config = dict(
    d_model=64,
    norm_eps=1e-06,
    init_std_down=0.00612,
    beta1=0.95,
    beta2=0.99,
    lr_head=0.0141,
    schedule='wsd',
    decay_shape='pow',
    dataset='wikipedia_en',
)
Each number is 128 + 24 x the weight over its row's rms, rounded and kept within 0 to 255. Layers, rows and columns count from 0. Numbers have three digits each. The size before them is the row's rms in percent of the matrix's.

# down: layer 11 MLP down (transposed), 256x64, rms 0.176, rows 29-112, columns 0-31
# up: layer 11 MLP up, 256x64, rms 0.169, rows 30-113, columns 0-31
down29 101:127130106152174128114136141126181085123108109114143113160119167070157148127116147137159110112132
up30 095:094147176130118124092067126128099117108149121105128118101166095091143116178156100119083143146125
down30 091:108126086105121092148103137135131128137090138159091122162104171126103112118090129132137125101099
up31 116:135162155154124115110178144111134144114144110125142139127157139130146156180115155104104167198145
down31 115:087142139133118105119082147098075138152136136113127119098110126164085166111151098143161122108124
up32 100:132115121124099146161129137183096140151143136101111135144125096139133162072101084100107153135161
down32 095:123161141175106142117138157151110126122168177113136111139156126142103113167151100154112095113130
up33 096:105161081156120126133120140117134097192161108111096121159136123133101141113159146102122095132135
down33 092:079125149127130152102096130110118103149152138132115075158144128175130101121157126157154146112127
up34 094:183141110117155107111111120146100119117105146142164120147148104115112103140165144157099131078133
down34 088:101147173127162135116105152099165115085119123094141124147124115117116125071125127147079099168128
up35 092:089126113119125110105138142089100106118106116125125137145117144165108109143104119151105120100174
down35 092:141117147121113137131129117091103170146081123134114084139134099075129149084168124163147139114137
up36 111:125114138117139121100096124142159147137146163115107128126130169118106166148150156151154172120147
down36 099:125133114135126122110116130093149139099134131133138149088143158103128153119113172131168162126105
up37 102:124120116158123099119115102157150144165146117157151150126089106088113120081142107156143143149096
down37 095:147145114080142132127097128131155157126098121134158173093139160159088104140143143139139163125137
up38 105:138130071099160114162093138141119126087118092146125148152138158161104099101085105118123104167141
down38 100:134127113141145133159118152097149126076161156085112127113149157139073183142086134094128094131123
up39 109:086148096123137072130112154133114104083124109131153113154136168136102085158138132081104116101086
down39 098:105107107124140176145116115135164095097165142118136107092076133170126158125124106119138174169110
up40 112:138092143101142111114136129139101110148100131136135126130126158144115135097119070089155069130110
down40 096:110081105091133160131111138146079131166085125135097126139097147086173083138114104121152114094115
up41 092:140125114152157130157155159110163105113131120141123100154140152098095107149116136076093091121162
down41 091:131121110119128163151138125153079089152096089122143124134103119134121136101104159123138177179110
up42 096:133110082138140117125165092136112136155131108121104125122118112064112114090138143095172130145071
down42 094:139144149127163130148148153151151118109165141153176124133124148173146152104138146149129112160138
up43 093:130120115117139167121170125167133085118118126128156143155132146091095150100133111138140112143147
down43 100:122154154109175143108126117108146126101139151146145105171114154063127135121088088124143096123128
up44 103:125113110138145088135120069102109094133104134105098112081124140088175105156115100110131139111115
down44 107:118130157144126143188136085088128140134080083095113133156132103093144153111098088128130126121116
up45 093:145137107137099121106145094071138167123078096113102139123119155082116117108125131151099086105132
down45 099:119122097131097133140097120139115092073164194104137123117156083163142140093137135140122162135130
up46 102:143088120110133151103120104130157132124100123123079136130119138134121084164106141088152111123064
down46 090:105086134139135128139122178126146150081109147088171128136100150085096145156114160121143134128141
up47 094:127100109159162150097112101145139163127107111142128143167118110159135130067118157144139161141121
down47 092:089137097149123144125096086081099196134119106113139101117114141123145079161115131148152131120128
up48 097:124125096121088116116139139105132082131122098119114134131118086120115139106087165149117145129147
down48 083:075172109114149132151114105101138114107125148109140113126135138098148107154170116131131147139159
up49 098:106158121096142133152123137147099140143151131083093101109133136138119111115171144115074121170112
down49 090:114097131132131173135157148090069076129158154158142161084111104116120109104093147141098099116123
up50 098:138116116170138139176158139114105112148160098165169119143155156151107100114154154118118119161145
down50 087:112153108145115110174081115136125150119143153092128121080113152146097150110133097104146145107124
up51 095:101110095120118142111173183127134112121135081152156126143148105107103130063113148120082129150129
down51 092:125083127150102155088125139107071114105126117146129127141128085134131145161123153118130146143137
up52 102:144113131142150107125124099149092132098103128098092129136139155094113157102104150106130149131123
down52 091:104132120125144126157107131137121131167126124137153152108106113157116094143134097115096121104127
up53 096:115109132099110105109108092106115141128072129113147112121109109128144149114128132147160111096109
down53 086:108140098148134099100154166144137097147171103174122147161170144129165135142134142108134109129118
up54 102:080130137126098138080128115138126139129106089100120091136147126077076137065122147156116136092124
down54 099:131129153120123137097110121140098110110127079135108120125107137136173121129146136107147164152115
up55 101:170107101148075163152152107123165117104081114137108127080085135137131160130099153112128139145110
down55 102:108123117101135133134141144113169101095126196164127098138152111153120105129111111150112128141111
up56 111:130140114138115150121122100128138072144131095155140114130075117137111131136156152108120168092133
down56 102:130160141172095144086159102144118117159141164128141161151143085152136143154167126103158100102109
up57 096:141105103121106139155131114146148136144101102108140109109129138137086081083086143141110128129101
down57 106:132141141190132164155152148120133123112098096174133114139132103110107110103145106113170098126079
up58 118:120145108083101110107105106118127133126107108139124117111132140140112128100127161089119123120125
down58 089:111142133142107131130173118135157160125093153098120154101156132154113161133165100122110115125120
up59 093:145122121129094139125156173122119089108137108159150137115140157099155144121140143112129129120152
down59 101:131116086138117130113146176139177144124123144145111139090109115120156142154144118134095092105072
up60 117:140167146139151115145132149137165134152160152124174192126126137097159148150142151130147176156152
down60 130:150114131163143127109155145143133140163098139135099154140123177126122101096089099157089112102144
up61 124:105147103128134093115148116129087106152088133107151129117110117109113153142113135105081118094098
down61 116:158125139153119135080139143131134105092158136118107110144128132145144118109138136116190113178113
up62 101:143125068153163130172121152117141146155115184148107119137094133104122154130126145099116125144117
down62 106:141112090135163135154133117119144090145110114150174147137106067141125129163130091125097125144155
up63 091:132154127088142137105080112106095124127161149112152144081160152093144112145111138086169147166097
down63 091:152135144166112120171154101154142145116137171117119166142130054126086124137149123130142121136143
up64 109:133137146132109110145102113142117101170102127103113130160095143143126123184077121082133125107119
down64 109:111136112141137083129132160100130174147154097127129158133138128155092130094105123147143095133151
up65 095:111151128167150141152151152115108135126141138128132170152131097131145103163198107167095113182121
down65 087:162143133132087145120138096091133090123084142117148092129145170116146118101140141095146104142131
up66 110:104174160144129105111156132128118104155129085137155152137161182144140143135111128100121133131105
down66 140:108140145157117119133135111127148147138150108124173129114120113151169112140109147172159126170118
up67 100:181165159156142147130135151157139103114105118118152152107127152161158142157128135153137171111155
down67 114:156137113149110144102080140145125132152111139104134132104131145144139115136167113149105137126132
up68 092:093145182131138124152179111114091097150175150103126143118104096112124149140094097126129145140101
down68 096:164093118140137158144110122143130153132116108138129116115137148127126098169175157083125107132089
up69 098:144086160132083131143135113125140128115133150168147141154156158067136142138168122148088166118133
down69 097:123147137115145150138131131120127075125113148139123169098115108137134063144145095096118120117102
up70 089:133135094118180111131121111108131152116102109133117169136079104110073120139138107103168091126101
down70 098:135127159126146132138080130132114117132125095124117143136129080131111132117141097130162122132136
up71 101:092150167114151107128091149121132123136121123116119094097112124141097148116150128110082121129146
down71 099:117186120155126107122123122167102099117159086110103135165119136123141135088136145131128086105152
up72 100:135078142115124114138113123087104135110152146102120111154121152129099092168125150087124140136107
down72 086:092134142100132132177123145115120091140106145179142167126141153140146153125152072102120161126136
up73 092:152120132150121126111140152076126138145130102139107110100114190158078140111088134108110085113100
down73 089:120135140137149140135068155117154124108160137158114108106074131154102151087137155152149162158098
up74 119:134146156140109142160161148130128105158136138120177161140171174141155151145120162112139138138144
down74 131:125105131133107120104155103102083115133114120142107113104144148145154137115110152176114138139124
up75 096:146136140119151087133167113157135122113113129114140162157083153105158103157118146123104125146138
down75 122:119136131172111076148122167138121153175098143107124101134107146160132124131149146116130145083123
up76 083:105126107106092087167062158150122111150128106092124139127166109138121124131107145147102150071133
down76 104:148141141092137140120183101159121130152116148127122127143132122135133119144150141126095154170115
up77 103:133150090117111139130160172123101124133166143082106143154136143125083123140134140128139153099130
down77 089:158088146122145081127121109126154105163146133114090080134129120177120114170127097137114125140073
up78 093:131105091136089146166092167146153126143104114094091150178122112099115114118124127135127145087074
down78 098:152124155149088118094126080159156125121105105133112151134163111133188132119122181163078122138129
up79 101:143142091120135131083174086127122108149118105097118121123123163111082146107103179111107141157127
down79 095:115183098091124127141122127166144121123109140124112153128118114116120098076145129136107126078149
up80 100:134116174145204117104137109139101126140170135150133143116118180086112146139156143139112155078114
down80 110:134161114089161104125126148138102090117174127142114144131107133119155128116146154162124138072135
up81 101:122088107137156195176165121135081157125106100146087146110133156146105103121161100143125173152095
down81 092:132170121115140114123120153140091133139141104122148097149140091134149163107126168135153090112193
up82 102:115151137179134139120144090097112134062131114145113096097163145107106141099126078123135119163121
down82 111:134129113084100133129147118152115133175119130126107161149158157151111069152115179160112105120127
up83 142:126084099111147125135136130135165145113140133088096133142110159105115115162155132111122119113133
down83 156:158117125157158160148116137124158097112135135150119133144133165135137115147158123116145145165134
up84 106:140123123120121126119127060115136117082111133072129119074136108112167102124142115117108086141128
down84 100:124135115109110098174101107126132106108141115126151113140145125127135140130103164130107149069178
up85 092:127128139110143138164153131096106123105129110114149130082142138132090105104085173148130130182125
down85 090:112124095132150134102120135108167146144083175106143094155101129104127115138167082154128151125108
up86 107:118122153135115093151082132127097105084135110078111142128157101100134131148068149155091145144126
down86 101:127170111130086133124122146130114135102116175143137105133144144175155145117102123111118175156166
up87 096:171126138150110114145130130096093120129102173125142164136164195123167151146142135109136182109138
down87 109:170115173131111122099139103126121127171098127122139154126111109146132131111117113162115159117169
up88 105:145141134080103098151172167105150147110089149129123127136110163137095118152116118110109110131075
down88 110:102093137104141140156143112144118135101141134148161142136126096091082095126146140118150131149138
up89 107:150130106152139114143111092164141131111183131133143154162157181136091094151160135121116140174074
down89 113:117135164142108129105147105121177120109156122139105119140152124161151113135128126103070096124124
up90 100:149130134101099144172151119130175141106110096100124139106147152162135128093145153186115183139135
down90 103:133140157135150156077175147117147101109139122132165143098115126149100104150113139137143135075151
up91 096:172135148155146112170115109144173124133112115140108125117101135102119136142101100130136142090141
down91 091:152140143126098135123147190146108109142163116106140132118147103173141100140130176088195149131135
up92 096:145128155114111138132133097116135141114096109139144099147143150150178161123089116098116129120126
down92 105:097152155149120120104114109129146127162120148127110115145140135116110096080145115075113135136142
up93 093:126106113118158092144152107158113104080133096147140104144168145099089129129116147158122137173156
down93 085:106120146142149129106138123133156162079104146146139126141162098111093122144115111149156166108133
up94 095:145159114113139157166129163154123143149087072178114158113180142109130129118163131137125119098119
down94 096:128136140143083106109106133109116145110166148117153131123132113096162132162091160189142152103157
up95 104:149109137166152095108105126169108087091112127112137121113136103101126110124140175140110098102099
down95 104:104127133131097143071175154122136115154099148166118091108146105127108139137176157092111147149117
up96 105:109131142129131114128128121169121107086146132107110141110137181133088142114107105124179147140113
down96 101:107109151158150183133096147108141099121135162144142161132145170156123089156158135111178126156122
up97 094:120143126155112141096139137168169128136136164138125152073123169127159111109078080156143145124100
down97 094:123147126094081128111147122131110120166142093086102169110080154149139113108124100131169155166123
up98 099:132119131158106130124156122113151111180142099132102122140140131153130134122125136145127164098130
down98 090:095137117141124158123089170095086137126137189136112111140184089120110190120112125154138128084115
up99 101:080083138152145121158173166137101157111139114140145129121114143150113135098130158102132084130150
down99 101:138093139143116128164122166119088134163130132150154109173104083136124107138163084108148156123119
up100 110:095146193148185112100163161144111150098137094115151129103161158132125135127127160137146151155094
down100 113:099114140151085137152120083131149147128161158112123135148137124115120103125083118151113147130204
up101 093:118149111155127133154091087098149139063073118120093143156119142151145123129109116108104129146147
down101 087:088145154081107118084153163151089124167159136130160125122143133143085136107112151125147136137120
up102 107:097105071130137108098154066166126128088147148137073121114124149101095119078124124143119143122146
down102 101:119114114152146096111164138140144152150076154091111111101088153135122110110153101149126149158093
up103 093:121107126111150090152142122175139120122150111163110112101144126128120166143109094140145154144148
down103 103:148134109176108124126139099105137099107121130098124138111102134142146064135104147088147140155113
up104 101:125102149168125104098132186108168120075170110123160139170151150111147125110132144117140130111107
down104 111:100112158180105138124108143142153112108160118114178107127140064128158148082101112155116133134137
up105 092:126144163141109099124151144107129141124114150138141138116104124084114145122132151098076092124088
down105 094:111116153098128154150100084117141092135112081129115103124124116144100108097127168129161148126139
up106 087:140143112136099122132099141155148126120076115136136163166134125103117105148148090126136116124133
down106 095:098083138120122089126083104167149115114135095140151125141119170145134140124128141123153138162106
up107 099:105118154124121144110146098086121124116152116115138153162102144140126101121084153122122100128068
down107 101:108146124147122154146123116102125102150131094123147146161106134163121138158111148138125126070093
up108 099:177118178154151116155159103126106135123160135173137160097072144140146137156146145123133137129112
down108 094:131125108116160137109098127129110099095161135135102175150081135096141193160126124155105133091148
up109 103:093145139133134128111122180092121055100116108102118140134112152123114128141101101120149100102104
down109 097:156181143066131088119149115121115142098158112121124101115113140143110141145121090104148101160112
up110 097:125185139132142125129145145128154122107122120108103176128107132147102128172113166141170175115126
down110 084:122115142138127119155114142132082147122139168122106139099136146089106165130120126140198115137119
up111 100:151133132138116089092137103112166155117141101112149181127140146141080118094121136117146116132122
down111 109:126159152108088104134152129145140103099145107203106140092107139178124121172144130149076102114136
up112 105:099135120116142100081119163083121115100139155123076084090105104100140130103118139112105156144127
down112 107:137135128129148111081199110097130116113119121101145121124166126079109133105120128130104116159141
up113 103:156151097133156156174146147149115125152145122140145113150151101078137176089089142111107145124124